From a checkpoint of a small transformer trained on Wikipedia: tied embeddings.
Each number is 128 + 24 x the weight over the matrix's rms, rounded and kept within 0 to 255. Layers, rows and columns count from 0. Numbers have three digits each.

# down: layer 6 MLP down (transposed), 256x96, rms 0.0939, rows 86-131, columns 0-95
# gate: layer 6 MLP gate, 256x96, rms 0.172, rows 87-132, columns 0-95
# up: layer 6 MLP up, 256x96, rms 0.168, rows 87-132, columns 0-95
down86:131077119144127138101109088137127105158133129121098113107149122158139185100129122146098110180145144124100117153119121164140111143121144077106154111137152065137159133148098090116108123170119118103130129095138126150144151136123196127123163129149137133110133129114120133128107109150153120127
gate87:108118148150113166145114103127143119144128143078135102108147114121144140169141095147147151108110126131122136158119143109122082115115093116151124133113122147126147142134124116113158137142128112122152140159121127130123100121128147080111140130090136145167122117113148150131149157157129114140
up87:137152143112170093120124143161169135120152151118139131185120138112104148126146105161149110124119135161088161092093141108073131140126167112117115109131113125096094134130104143120104134139133128135104154144142133118152144094099124140124137125150121110139142172114140130102180134147130127102
down87:142128127132108144136094082113133155120131102166110139102145149113122092092101134128123163123142122106153118118122095102139111113109186152139156190139143155151106123137089131098113136139131133137122107128102132147126164149148102156114149143185101125142154117153130136122082101102122137177
gate88:111131148101117119174123137173097164127157140072162131107146129146123176116090103151108149161183105111154105129160136149162142042077153156109136135113123138123132130125146117155146142088152143118131181113123129152130097124129158100132173122135139137133177150081140119149124078096146082155
up88:121153125152132110127153120103128174120123107117151104110118078119127124159149127102130112107146131156143158132129139141067123056166138145173120161130145083188126122149085108135134157136154142105121084121140102088124179125115093143090125089134123171106152116152132119092107116107160153140
down88:101137143157146112115155154098170134118124085105166110103146080112144151080096091094149135157128107114082120102115140123152121101149159155134165171170145074151131111156107117114133110126111136110138145104119132145083159112134115136117201114123134129129141166152134057101109120088097146106
gate89:150153147119128156130092130126142132099140098159097132120103121092146130094131121099160130085112130163113135104127138128137134130134118130116130138129169140165119128179137119134117159126159142121093109094128166134108113130129100077119161125126134102089128135114156118136135137140136112136
up89:156157111122138155148106108161114107138143147144139140137126165130100169090133170108130144117120107149139136115097098157113119091095159142147120144108149150146127138101117112117137152096090116121146137148100139138168123131105138120104136139150137138110127125179120143116085106146165138097
down89:121136148133158139157112163119136135136080129159082139113132118143173137095155133131157162116146106084108114156159128098114145145134133118140150180115118098135099139137143129132155147129123117156119124134154114164123153117084101133119132173112102097117113136110139130182142143116124107136
gate90:144123113171102120162124084094087161160127117089140150124104096170099139123124106146157118141191153158099136157145108122134162138156165112128153158136120134098111121146128119066098136077173123132160132115133165116151134135091127117185114145147134153167110123129095131118157134125130137099
up90:121099102147119148125167106116108121104104114129127152146125106140122116142134116167113143132133122064120110128096133108151108113096129169111141093145139094163133105085123135118083129117113088102105118155137103132141108153088112104115138095150094162131131095106093144145090098111096131072
down90:132132148115119122118088129126147123114121098105089082112153135104137110123132077151135144138139119143129169174097103185091123129134129152094096147103137155151126082144158154118085106124146098156149151127083176108127104135140157161081077121111126088109147152120129106116129141130127129129
gate91:129149123109143106129123137108134134159148117158077149129089114141124155087100123130143112130143174103123101117180112126154127159142174142153142118124111137145104146120128101121108147084156133132132114144071164097145133101149103116104143110125131118091147141143152144101130119121176074116
up91:160117137132098123134099117122074127120133131102125114082104096121160129166129129143126147131095083105158150139143145159120157113109104148131118135072135122111140116117156184084142087111101135149129134151143128136115127125139158131162117124125200104143136095142134128193123135143133163124
down91:086111161130161138148133125125130140122155116126113124101133129121121143111128118127139113166117141100147080127156117185133151153136159159143100124143112113123093142109123081151103133099128102130129120154064140089148114173108132178097160136170127132114150144143117096119168103151141127101
gate92:190112074106120093118153122122131067140120104116094142140146132131127123151138140179115130131114132119141070125110118159137087112114138163138114145152130170122124108125120090078114124112164079113146101151116105154109146113145093172088164109100106105168120171139139124100111087188129063149
up92:099093103131103136151124164170096100112144154138140110202112095113172129102131115142132121152100094150094057134125122140126115138114158081150104115146122120101155092095160104179120146063119141105129141145076140107140168129080103137137116136134142130142136100136147100144118093127141131126
down92:141108129086119133127173102141147155137122101112163105115146165111114151104151148153151132125138081153111148147118099156136127138127123152129130125126138118200103105121161132084114112184119130153142090157100095161164070123104109149138155162114114124161127182116116126103107159101115154097
gate93:119121142147155141148152133145167177131114147145128130137102126111085126130135132126135132131139097159089150098125149127172175130118163138178124166125148120112143113155141110099095160150118131126131101113106096118120113096150174106110128113125117127083139104165127110119153164120121138098
up93:105153122124156124165142136108140114160149134086146102130123138128115102106145106120138113101158103155112140130176121107158136125115128096057089137091171152117094117129163138132144145111128145108124135157105125119137105147167137126138152138149106175138155166144145145114129094074120147149
down93:112159125093153126129120149120149126110120084095149092140160125153085149132145117110083129136113138138150111103140120142172090115130115108109128111120135120165139113125113136125140118159087100109122113125129164088143188087110146143163157134135167114122155150144137125148138150088107136132
gate94:111102056150125121104174132086115117120140082123191098154128110141203119143131101135151144111153147123104158150094137101132139136130095110134080116115120144136151131110097132149069132137162141150137110111172143104133169115155117183122126128117113141130116150123096160126084137144155064162
up94:160157165150160122172127096129156118172124154119117168123123167174103157114108120097125104151079096166150112120144129129071132146123118152091136142113102144111108132135117168116095145110131120131125108176096150104126103144092147117123136130165112152124158128144140121108155126139064110113
down94:108145119129090131153111157156093105165124124128109144139112134081156124085128105168144150073130135137106176118131132140170102133149079146114128121134142137156150095153123105149134148130157124139097122161107093166094166135132189126165123136158152117134122123113091076104117090107115126134
gate95:119140146132157095158129131141139122146129093109151127092154138154144139115155130111123145126100119130118099091118149126107109107121142137116164095162157151134163115155137145145130135129110109114123171119151081121170164106111147109117145136135113113125138138091118120081156118135142131130
up95:135112114104154135098155126122136178135144141164125129141077123124123138142147128183159093131150108110132144137112118096137139174140140125128111183158100104095114109115153119123107107128135134127133084115094114146118123157143152163108118140097135133141135142144153136128109161120123153124
down95:125166132149111161125124110120108135111141127138161144138112169128168139166135128128158148151119119160113140096123101123166139108154147130128103100159136151118095133120136101099156113119149144105118136079129163148124175151119140125128135099134125160113108124143158128118138149134098146131
gate96:135138132139143167134168118140144061134090116126105142129110106203092101111111076074120179145117123080136110107093123136161129148157125125119141135106160112126084129107101150096095148133128140162089133138141113143120117125089162118105173138064085101110151116167166123118113129174111151120
up96:097108087110113150179133105143133162120132145119138080112097111113163132158122138139085127105112129135130106176112114157118134124127135174182142142167123130133148130096190102121163107124176153148095147149118174120159141113146079127119123145092147094140111095140109113199092144121093170100
down96:106135131173123110117130085141143143172159131143114121130084131174132153125134120115110111085158145151122068105096166128161113160163154117105095130173097159102139113139094047126079111111158143112125106093080121130185104140108059104143112107126157130100138102174149140110101103098095122111
gate97:144111136086127122136108089140104083136146143124117153154157102127133154149127133210142156141164112132160127102127123133160097140123137098161103094146154162121155098134124151127129147141167140110100131094165119146125142163160104131110161139115083153130105127149136158100139107157116122108
up97:120138150115115123132146150126121148150116181123110108133102122106085138145091141136136135132142153119081155164113094136157158128116113119127136180152112080147115139110125114112109107128104159156173148111150093119099096142142108146156122108124157108103120139088128092116108120111169178115
down97:114085126108133143079116168145140178085151164138148091122102153157086105118131136148102126080153140110101108143158115132128133107121107143118118117119122141119120194090149156124136130128129128162141118116134155149145119126104103128117165078115109140151144179141138149130109166120092160153
gate98:186118151160133119182151128124147159166134162152081139118124121140161134097170112164166109114182116136140105128124058080092112116154176111144121138120135100106093085140156132164060136146117167101163150145082103121106119085119180111135097143118144127081124142129142150080133070127134166126
up98:105113142155111100126130122126118096097116134161187114115135124091085108142062134077121140104129098187163116148134135155105113099133127113157112108116104123141128139135091096129159143094098098123091142141152150117153162130149138129078128097142127104177169134134119139131172114171137136143
down98:166156131110131149161140130079163130128161071132134144110143161099142151145089113087165131089163092158148122113127093145135117081163124122136098119112131149132130106106126129133111119160168152173158110177103107091129118090095085145126163170119148082108145149111153145100145108108129145111
gate99:178150166115163125135127128139133138129118102104177100136081091151107139119103127085122099123120087138129101126179132120127093139155138123151119096140167144139138120119166115105079154104166150132111103120134131147139142125100114118144143134158138118111135121204114157148120114148100130117
up99:128141154137086143112127130183121119114119135104123124117155112086066143108127117087125134155164132113136131131128093132136135111123146075122118124137153118104106135134130084169128104146112102150148151098146135159110126101079140094149132148164102118166157091116151124116130156129145144083
down99:152143160124165125181116078096143143134156126147150171102102129103114127110130133093074148147139134139099139176124110144140119129110104119152159133138146130152090140126174128173146153139121116123092168132143129149116139120118187100136167095134122161117129121142136139110105143148139142106
gate100:133131129121130113162134142149161139133140137092122151126154091141103133147147115116153130108131133137091115144148106136169145091146090166104142118147089131179104139136096137127141150121141139090190131077145113147157110118117111133111174149146112143115127107142123094167091133107136110141
up100:103167121108102136129140139106131148150113100113116124109139128129126136122129127150098129118112146159158124130125140122113129143160162140151129157114128136097141157102158110131111109150178177156142126157143163117113126101158072112078133143118129079142124121106181090140125088127093142127
down100:089109151135122103156115117104091165141124138089104147140145076165138137146138100159148095125148159133120096156161145167176183099162110142148094106156137086111147073124114144130110144124113137149113109121164145148128114125084114119109152136130088131119120109116148101109107148118171146115
gate101:143149081122133186156093152140084110092165109104154161164128140158141147129115116155143154160138122118213086095098103169146109138121194159126148112116130148157155090137146116132163154141132125087131117129119114142089125125097126129143145118111146078156089129105116133126168112152138126118
up101:160142150136099115137129165094091122126102084147093106177111124155126114110161111140116177153104087154121097129092173122102115158078117146121107108108137135174140102122142122149126159131124119128178126102081123117126117088137136173151132120145083099119129142139108092130131131158096097133
down101:139114114143108068167131135115138149153081134134137106106146138084120152132132121117116096159141098126099165129111138128107094114139126093128147113074129172074135137149115155128152105108147119111095122119185135141099142135119137112170147142153114162139161139128097123175118141112093174130
gate102:175096113126136152088115138098133142151138120139112152085116129120130116102161186129171101128166145107156141112118138181146118128116118123160149141085127116147143121121197164136143107146129173115117087082135179110108142136166091100160115117124154144158095111165162093140109121119131149118
up102:143160111112091120128105149108150084171153094132120139084140126104158100111152119113166067135157109115136133114124113136131150071136115145134152111078102135122152135119144168140146136144124128145195157147160110148130178138147119092146118131153122106111086099153121113132139129143094128095
down102:151111132132095163147154089110120105156167115113131156099137127152134138084124163161111105103126104134146111129116119140101134104154106124115123115175126118141129140097116171154126123181142167111111086109149164118109125148140081122140118178123140155151099140140114088114122124147167126111
gate103:163121099147146153146105129144148119146109149111114109152147104143098160119140177138122107123157060123130105134150128129159140146130130143150145125097175133140144126051152144129137141139116105093134102120113144151130134093139114116147122092097173122117127160151127156111164097116147095099
up103:129125199103128098141129128103111152150098115130103100103132149113107122152103140139135144154080143135142135133129191116111147130136123121125130120146092082106109149176123120152154106146117124115149137130120141132125121147076118111153077115123129144125106089143138113153115116104103158135
down103:162146079136183103132153113144105115086126137129158130117130105149178124143133101106122108112172127116135098078109112151132158128121117140165129140118149181126127125149102137151152126151159152148101113117128116136127120175138113178114166129107162144117148134102105113142109153125114129133
gate104:146137123103115130151169148114148076167151108119104146099109143113099142124084143106138142154101141097160089133121117162124135092120110127085144101095140090153139130138092152107130126150089207164153102135115141155122098145149143095105130130140097112112090105103102112102109127068107125109
up104:119146123137094084139165129064099137099130127089103123122148114129124099169165108141118154152162119171122134139194106137115113118136120120143105098129108122128080113169137118115114155102138122143103086120140128117114181142131046103142164092124128137166127088186167080098167135144114128179
down104:121132115128146124188071147146130130161137141137113121082152125127084106140144119120137138109117106164124138108167155116139158135122116116143094089159133091135078112118117132123117113138150094147123130128132172120146187122138093194135188109157090141131109104106091067151158092105119129159
gate105:163092084123131175112159105113146097136166141130186145169170132151115137131083093110131145131119141123129127157090137129097087128137140198142139110113153080108122161124118114148151085146132186112113105161126119160178102118163159106099094118116097121180129109113121095125081103124121122114
up105:144166110133111127086105170114156106107097118134130114122114139096120143091089210082151121134121127114158126095138121189134143108117152133140119130094092118157154088122143125155118144109163086137151143121145151161131083126115080135099134069136137130131162157125113152140140108109147147083
down105:156146142165142130146134083122125112148118116103127107126135210126116152107126095166141112105131163166163109068156153185125147104134101160113095145126114181117130109155124162103119152100108140140110163070137135079064124143141166108143136120098132110097136082131138144093131121122147096157
gate106:082167128112135116114126146116124108127135153124161126133127179120128072154149128134171123076139080119171093147130149129143136122144201124140104093139112100143127081094121150099136163126110132127127086132122116081097118104101158133112083131187082105146109111116114124156121145077142113144
up106:175114149150155104115141111158122158173139072129155098102111169076132107102130147128132086096126137152149134111143103122091088133105117138163104128132185126104178139142163149116145104107132123136116138096122176103139143104142087111104179134112152100106132111104149112110121114131138094118
down106:157139089124155151147124186101144115122108131115119137167149155118165143081162103118122126082150121150133092121174076076140157100097137125127125082094125136119125150146102183111143129103116138134134114125139137119158112116110136149135116141103128111136133143133166116096152079138129141130
gate107:109148137136142093212140098108146122159128128086125132127146134128098170123148132122135122106152121116142144094138121156095150159122107123108150134118116130109081090084120107087124074118120186110156135113141112115159122153150147109141116117144139163128144103147121120165102138109136193128
up107:118127146124130114115163148160108144120121112104117152180130139127102174098134129141122122132124120159141103113166095128141167140140124155124115131141125101085128080135164140152104118149095124173135113131158080137112148172125101153136167135072169152113156115149094145096126147099123145096
down107:128108112118144149152052113127133146158119133147109099119117137106147122097137139140130134137126147129114141147138079110151108136091094106148118155105146166126153147088091130130159118144134087078095103090113140126102161129121182131164133112134147152149106135118122133093136138089112089178
gate108:194182110137112112122153137137154134148176133141148132119120164109129108133133122126132150134114106146089127114102127125156134123129136139166111114150148128123073116125144139110145123105071111127090149151169129106139219111142184139103146140133138132119078179111128142118152114145117168109
up108:110113159131147139156125114118079112114045111080122133119144133142110164117152101138122134139155166140148121114127123137126148097106116122137122107131194125141138136158129106137103130115148112131153125085085140141137100138119061135094134134106126107136142102153092096145122122092105146137
down108:122140112154119136140150150114102094169099140126146129143150145090094151161087128156110194174128107121138165153119131135132123134083106132169134116124149115164161135118140131139118172104109161142175124095173074100179158136153138102110147128141135125143084137164129112119114127139148155145
gate109:096107116149144103139115148125134077136133111135126115141144119115122141134101147161136111109117130133104134118128136110134130128127128132130160141157184176114141115144109114155106127164115125138130129172173104114165129147111121093126147141092140164109142112116089157117080145128120140161
up109:135105136144161131121141138124119111135137131123135119130119159098136099143160129115142055118111144140095097122120147121117127141096142118120133101093164143127111136140093129132093094094136126162081116086107148128157147092146113133140128132139096120162121125128126183122103153124138109143
down109:165168128116102118137140148130125169136133154114110145124116085153150097122090135149112139124128122096163116115110124138159135136155092146112144180170122135122111101147104124106133136117131135109162108161122141138123130127112102106126117125115105148158141139115101093126135115164099140109
gate110:121114164118122141134106129132107115150125136097151098111128148125154146142104128138132103131124163135131155087147122102163121169121130162124087116119105121146164080142142117125162168154168115126105148073131125138119140129154093141129167154145103121149152165097130139091144095098121093118
up110:122123102113068140138102128107121091094140140176155093142151113131127128111144151135126115131141130142090133135132118148150113155145098113145121121077146182156114112125121123152156117160149093111143134139102136102135153151135128129140129112137103150093141171101118093134102110089150116114
down110:107130183107140110067130147111118113141134070119161132158118107136123174128154109108144126125102104135146137111128117162098153104140138134113146120155129108132094132092111114141076129120091135159148125182097103126133109134099142131142124108125154098129117123166136101161092160143084158114
gate111:161140139138167170132128105098162111113145130136140122154117131100121088140153125135098135118105095119147133064134203110133111094137187116140122086124132166147072105100110120154080149147140148088142109127171101077158138139101123123171154137155093134113089124115147137106108137118099134170
up111:106177176123169126149105091120096138150122118161129122115132128134086146110122126111098148100149071168133190077154145112143113139148102130106091121111139115142098105121134125185160133145119143138159128113115102141118157121118145136097113176123143163121114081130153178088107091131141090131
down111:176108179116091116155114129163117139126143143175131143116100126122118146108147107139137197155097112140074126100107114100147163175133124080086114135141098088130146113155092142103131116136102096120159141119101134154111149164146132112108106179176193147135187112161133095106104142144154089145
gate112:150132147090135126159078171114126122157108126111091148097114105153088158107127155107130141119142165145090105119118151110132149116110134144142147153137118127129107111135147125101120124140127206155163135144056079144121135113096104116094177117130138102160097139152186123126110131121149155149
up112:138143105118075164148102141135133094101124122113105140127137132191103122157139150068132120115144145101106108143137141147128116139101088182132157113139125091130124124119114149123108057106098131132157149134084112107143092112141127127159140132119127096151102130130134098135103129112130152138
down112:152123138141091113092113115140101105098131120165141157113098175115126140105120114141109097131124081096106096143105112118095128141128130135143156129144120104121170134140100155123151146154161150153098114133107138172147138170124097124131104161141119149150150124104124106131132128123143116133
gate113:084142125093131102121125151120171116112128174112142128096130162128098094115166125156131160089152099134151152115152192148180131135139108086089086120164135139101121136166074144110106103143142112117137132124164116141108117147139174164144145127111129138157104080145136142143160119177119115165
up113:114107108119131161116151192136160134120177162127135122120140106163173133133119130119130118149132088153111140124149148123160148136151110151078103102083152115128117112111116138161167100189133147155128133123147142133125125137170115074085109146153144122066070107146124165135162151131135150120
down113:168112145127158113096153103105089134094181130123134137100118120101128154150131170142147123119127138126164172130110110103167139123132138106137164132129139111121129155167128125133175151156128188102108104100106124145139086107113108145110184130102117135122146091089112082146129121083125121101
gate114:083138090104137103111100117139146071139140120117164106153158110154116081154120153142157106167151102164116094164146114094116131124112072160174124127147134144114099117159080144088131101107151104163107125099160130103142122117153101152082167141117133113119110126167160159112127125100122135127
up114:137133126132133160102127132113147146120122144109097136109096131122136113120104150130060111112135130159112135089125118118098179093122158133085183087119089127120131105104117155141141176123164148122142131079162131144138126110151161156134116120108171107170110150086151139128103135115160129155
down114:079097134094128094151148128121145105142113154101126138139155096161164109148145113103128133151137139169116106144153136114099112144118115128138129137108136126112125097131095111124077129122138118153121187133161134170101084150144106146172166125113144132199090075146133124148145146100124124108
gate115:127144113115148118114172116119080127102138129140103110165123161099080127112100148145158181135121066150148149148142139086118135127101106131134147120094201128168139110106134134110135179107105128131121114126136178092142117105117154119122116111126109085152109127153117104132107146122095131132
up115:108169088173104092129145096151137129114130155138140084119136159146119097124151155083112141136170124162105116140084137132136135118120145173148138107073148105113113124139134085145161150082124125152127146105141119143150127107090112114118085101133135125093106156111141119166095120140124118136
down115:087104149116126153152158139136080116077126127119083106118122085151146103182116120152126124100088133078143100120134140121136136145118113100181143127137144148102126137136110147124102170132170131129132158094144125144116087120163128130141143147128141125124160097104136138131130145149123133137
gate116:171118151157140105094125124084113142128154134123140117138118117139186133154176144086111150131130111137177109139166112107139121133142115105127135162145178143147158124127147110166146164117183160128154130170113131110153132102150140131152138122101147166118093180136157164098110114115105112145
up116:125144121141133179132125130117138118097131109126124128120111103122073141079154146114058127081119118120132126082104151117127126112130133150135130144092141133126082090148100132136134179148134106158098108133156159128135122128137126170136164148126106103169116167134120155098136094170151139137
down116:096149115101104135083143089123142129163145114134112141160137168097126125102084148158152130088103139150123143147137149145140123129144117098083137105133132093142103155086160129117139110135118143118145143149159068144120116095175140138142136127104103132132144082107054107118142114134140135104
gate117:093174131112117136147131154152137173146129108141118080101112127144095109089155108135126118109122170125172087120141097088140125119141095103140114136144143107134129149156157162128149089127128148137107145097112122127141110120137105128135135129129125133144120110114129110133106101107092141170
up117:121124121125094110131134150128114138146139101151136132157105142161152146156120104126116103119094135129133127131140140135131124109114133147076095117071066147173120139138115104184136119137138125100121140129101142113142113135172176144112133136104096111146124106092135156112160152133125157177
down117:128198111131111094125121161156112138101107088160113115188144137130115073135126138128127129117134132106116108146141098113118109118127153155169140148120125079161127124119171117101129121183095097151116131129090087137093121163125104116148096113130124119154089125133168118115150129119141157097
gate118:160148127113112139113131129118075104099096104156156083102135109129144130142105122130158151174099123119105141106107112158153163159144077129134164136104140133143139121154154083132124101137133110104145151091167138144109122152132095128094178137138130148159135119121145160141136081105175122132
up118:155143167152140136126127150120131118136136118132183131122135120131139136136163088099131099148125126161111121117099090113115135172138124117144150085124113110113119125146201105138131141099120121146118152077096133090099134092142164120127117140138159136144118120123133168068128123094148155103
down118:153108127072142139129131145165125133089140130114140130173155098107136105144138121159158124098148133109063137105172117114141149124167121123117167149114105099118141126108132119138120166137084083102138123152140158144157110134170098160105157099113130134123117117111118118150145084142130129155
gate119:185181139151145161124118126131157100144129093093145104133117117112155136145122122098147098086115079103150098115126162123092145088103116142108120104150122144132082093148127118116105170104121124129188174142144132145180139102149159125093193084138126084121111144121073139163150148117149154122
up119:149148087147122171101122096112148083126131115129101115148092097113157137159155134114112089145158151111153168142129101120116138165164087132141169123122138113187104102051128173078113171111113114166138147125134138121120137088172125138140125093144124100118149138157123167140136133136131145076
down119:144149138170144118140118118136132147145118121112106144166078140137112116133115100085112171108132188081150136131117161160131126104120129121133177142101118122116155138086131144128170104108175116124115188147131134152089111109149175113180146148155104136070112111103155111132171073148136140146
gate120:106105106100146154134174130112089120129096117098121138109129142131124169177111118125110112144099135138117159143122098115147163127129099106127123150145096099170080082124128121126118106119138134149144126140147116118109108149139078123110097108135126094138137098173142101121138140167114138124
up120:150110140139090131138155132126135127144139141148121093139119123126183082122136101116141137118126144097139138092120122117147114113148122150125125128122115085142118129116104157109168118153111097098151151113149087132083097151130105145135135100123113098141149102134136140116145131127140162108
down120:129105094147140111109115139120097105137112107151134126104111128104073178156136122103120107136117139152129119133108116111130103145152118129154142134090124118105129146145116103128134117090128102149133146083129160125127141174105110108142128117159161124087089122096113131132119167110163124149
gate121:127145112098102162104113101138133128111127157167111106146119130147150155144127106112095114149161179102151127125147124158151115104121145151109101137090069043123135163135116126115132144142120121108145151125148191098142092161097111102147075092172122105123117125114113148152099104179091149104
up121:154124128194106093125113168120115102134124116140167101096110160133167150069135118092139117141175149145116098095095089123098129132148125131131162115162124081113111128097079154151131163099092110184122148025084140144111163098125145121115131155109199109110107136111112133132119146134134115104
down121:150167122136108182089122096124109157157101118169113131148132133140093132105148115136101132115141150116151119180093077163111104086155148199125138128142082068141163123148090122167150172164135109148111131113121108101104137125101069173144157151114134156114100147138078110121066150104153129137
gate122:119158154093109142127124156145086100134128135124130055172143157134106113084113105071113091132176158116133147113099102135132156133160118118128113143108117123131156178122132088112127184131116146123120128145138119175128110127118123114138108116150151073117031120118112111141144116122100152117
up122:090102143098098107111127162066129162093125139126137130101124087089093148095154137112143097136131129158161130097138128154141105117110166140119108119114099132124146152188101155133133128109150177104135111149143171120149114135109146149145111146173132119097114115160140146130108123119151191120
down122:123162155141166126129169124151096130101163087123107154098115161130154123140101124156135122131139146146087123122168150142117125113141135150177161101150156124130147132088140128135136113119159132137146136145113139105102130100162093108111172122091102160154163184123116107114102077158151134160
gate123:143165103134100151150154159132145088111120166108114105115142124171130124138123103124163130170131142068124137087154105127200137133108121127126085099102183125114128150129135165111110119154118145115135133129127147140126079143116128115173097146172097158141120147134152142102143157135108153120
up123:134179127136148120167112113149107190140142134164149131136097155108111128096115123155097107070150110131107110160130130136114180138136146169101127123120153132106105141105105095121120127163154158135114133119149159094108124126103129153126095105137125121124127101108174112134121161117135144081
down123:094136112127126114119139100145171125156118108127115112137111087159156075150116121106191126104108122094154176128138166101136150132104162097163087104135134094113167172110140149108134145132122126119114127119107169125140118129116119095160092157161110119084139109139136090158113145109145147135
gate124:106090108159130142136127167108141163149130096165119144144082108114150096134163096112155116126140148131097169131114158137137127188127116158128115125145135160150136142133162139126131114137134098129127126163124093163123138119146146103104127091101132114130143121154149161153126149145121151105
up124:172139131091127122118106132099138130113069095131128112176147154130151139124101166136149102143124152133116133104167118125134115126155125157108129150094166121127147092141131140158126119148154141104100149141089123157118113133154173166137131102087080123125160188139110147126109119133107112141
down124:152108141143120118144155130098129142122117151116180143090121165105094146076111123151123142148108138131131077138159165112128140111096106124133155119131136105121115112124123139107153162150127154148114121130117163065164120101110110144142118169152099144127141109158134073109117139113140154129
gate125:116110157150101133160095092124131136111133148113139103125159166109100116121085111142166138145124151087123148132114151139127162126156122133098139137172129149143136154122119151127143074170155156104144129175135121120128156132108163162125134102147088130135153135147109100133100142141146069121
up125:130164112118111134127149165128107104076171104136109125175120151175132127137105154091127101121165150162144175144128121119104076107135154118152156151111115141115112164148139161116132096114159117096159127141145115090099150115146120102119127123116108126119137154152124126138120159128101078157
down125:073136156144157121125143105107108152127093170133140146120108129149094145072099131146143122114118110135114141130131169128149138138107135165158141131130091112100108094154158147134139120131085120118088120133121150118125114102128107100088114105166120149124161103117122098134186094104143114092
gate126:139144109120178138130176141138118124123082142109128095143130095111102095075138112112122072125153121126085140107126137128139128156104114102133119116115107092075121154109131120183115124128127147142135090098141138138192077125139132147117116164121095120073121141131137129107135134174109110138
up126:104080139136151158105144145068120096086090109112122155122107068122171153127134113109140133103093185143128135132078150140080119167111147142125122121122146156127095163156101133153094128157170136138108084131103119130142136127134096131100124146128094137127096118129114137125144121161114132143
down126:154157094110060131111147122186120131156166106176115143122126166133094107104121112120131156136129101135150133137150127139118101113162099134133123126148143103169170101140156137088105133123137114147181137147106109119111116116128094143126160127134140116136155092124134130140124138129154158107
gate127:146094118145137104155102120154153131170127196092131116135165084111131116089164125116138074134109151119184131128163134127096155176160137127117137072091126145144115117071115128118112170105141153120135152141086156103131137122123133148093108077128142079125127107144113117116079123144135165151
up127:135137073128146159148153075093088115124098139189093120146104122139094116143120113164137145120139136103108141096118125135149118129128125101122105137135121096112159097125146110123144147210141133108095152115117180167123097134138172134156113117124140138142139169111137117154103113147120170111
down127:135124129149066120146071134135172074139141096122100135104122080129112132132114117134124112130089130146146134105086120118110118084158163148152133150137192110100132135122094122157089137111156142131177138109115123085140093106110152114123146099117139116085117097133129127183115117153117168135
gate128:114111144131109091153116104113172129112104122103140103151138129149124103138160110105108109140115129132153146128149115140146116086065135101100087122116124090108073127138127143145084135119090166129118118150104159132147096115108126121156145142123109101121113127145110116136131135143092147106
up128:097184114080149130156089117183146133122131135131119136127129128140115151101106137137131084124141123116140160127147114112142136124148136168123104174129113109164107178118095142125135084130146127125107175133134118131149132145128145136137122101133115136177125133086178129166131165134121136158
down128:119096143122108116095144099176095115137126125124139127112090172135138142098166117135114154133098099151094112129075144150124133115072121136136139093104154101122121122126123098147110150168129157114133113140123131146153096104140119164122140148144111167091139108128158142113141112111122161123
gate129:155144154110112104175124106110146132150166113134142152133110140117133139149134138112127140181143148135158141128128148163144122116104132127122155117113128106128092156140167121114122090120135115115133116142124131095105103059120100128147128103128091107183098157134167177158132111093118125114
up129:136131116136132163139109121129105106148103086150083105165123161123160152093135114122128124101147120128077129122116160107141098129066113143112147105181116141124094101157120137130186154093132135143158145116117132111143115156130093141103122162129148171117119089110133107121100100117144110161
down129:153085169100115132157123130160118178116128110131141129117130127083135141150161161120117158192106116157131126121137170109116101123136121144144161123132110116080089171138113086151140115148108174115146094143114128117116130100164154108117140078128113129131054130126146153136137124089149130160
gate130:088116103090164118154156140107134142115154150127134109137117133119109174109128111128148129111122150160146151138146160140065111098157082124121148173129119118116112106145165129150138097151146152134197116106112086113138146097108155166111132144124136170087095076161166140113089150122110144146
up130:128099110173122151087101164121144126051154094121187157160166125129132130141121163148142121123143133072169068161106153136127117164117116093088186164153170142130163101125135095130150106172124117107125139178135167147176111105152139163115098143143117145150084119120130136170121134080155152150
down130:106127103173133183131108168107147113108144141108117189139140145130193159132169151126125129149126112114141092092091137140155115160104102080082103152086128126164164116112104135128181077173162103142156199164107107123128141095124204167139158139119113126126097100102110121146108113090099155112
gate131:123112108144101128178099118148134134118102134095112157108140107141189141126149138188132124093103077149124085086125113136148162146131140171108135144144126108158134144107133106114089125151120134116151124116135143130116119142139104084081125139163144095072089092125089121117134133143125126118
up131:136126112111148143121122150144158125092122114135107119141106127117166133116175160104099104105137114139107119138127105120114138162150135157089151161149101094149152121190101080133140085120103126118128135163067080136155107113151177148113127120118189191103137133099150149143153125087098136130
down131:113162103144175185138120125154124094112151164156121121137136119123132094151110179166090156109129138130176166098146130109119115124134108147103139111113151129097100105121130125162111145073097080132155112132076142158149132144168118163141140150140119108120125154098124134101139136154133111150
gate132:138125125175086122140142139146135073125185170145137173162178116147107136092114122151127143096150149128139086127117122176117165117145080083110161152112109136120134146146146093135067150122134139111095125151136143121118141074142143150118148109189151140121130143137122103099162150146113158130
up132:098128144114127153082143139104142127125131141121149124139137128134191127117095115179110138166109105114130141187113107095093131163130154130152144149135150174133135126088140095098111137100116148145096094147153170102130133091126138205165109125133129152120115154091111152136139161172157113179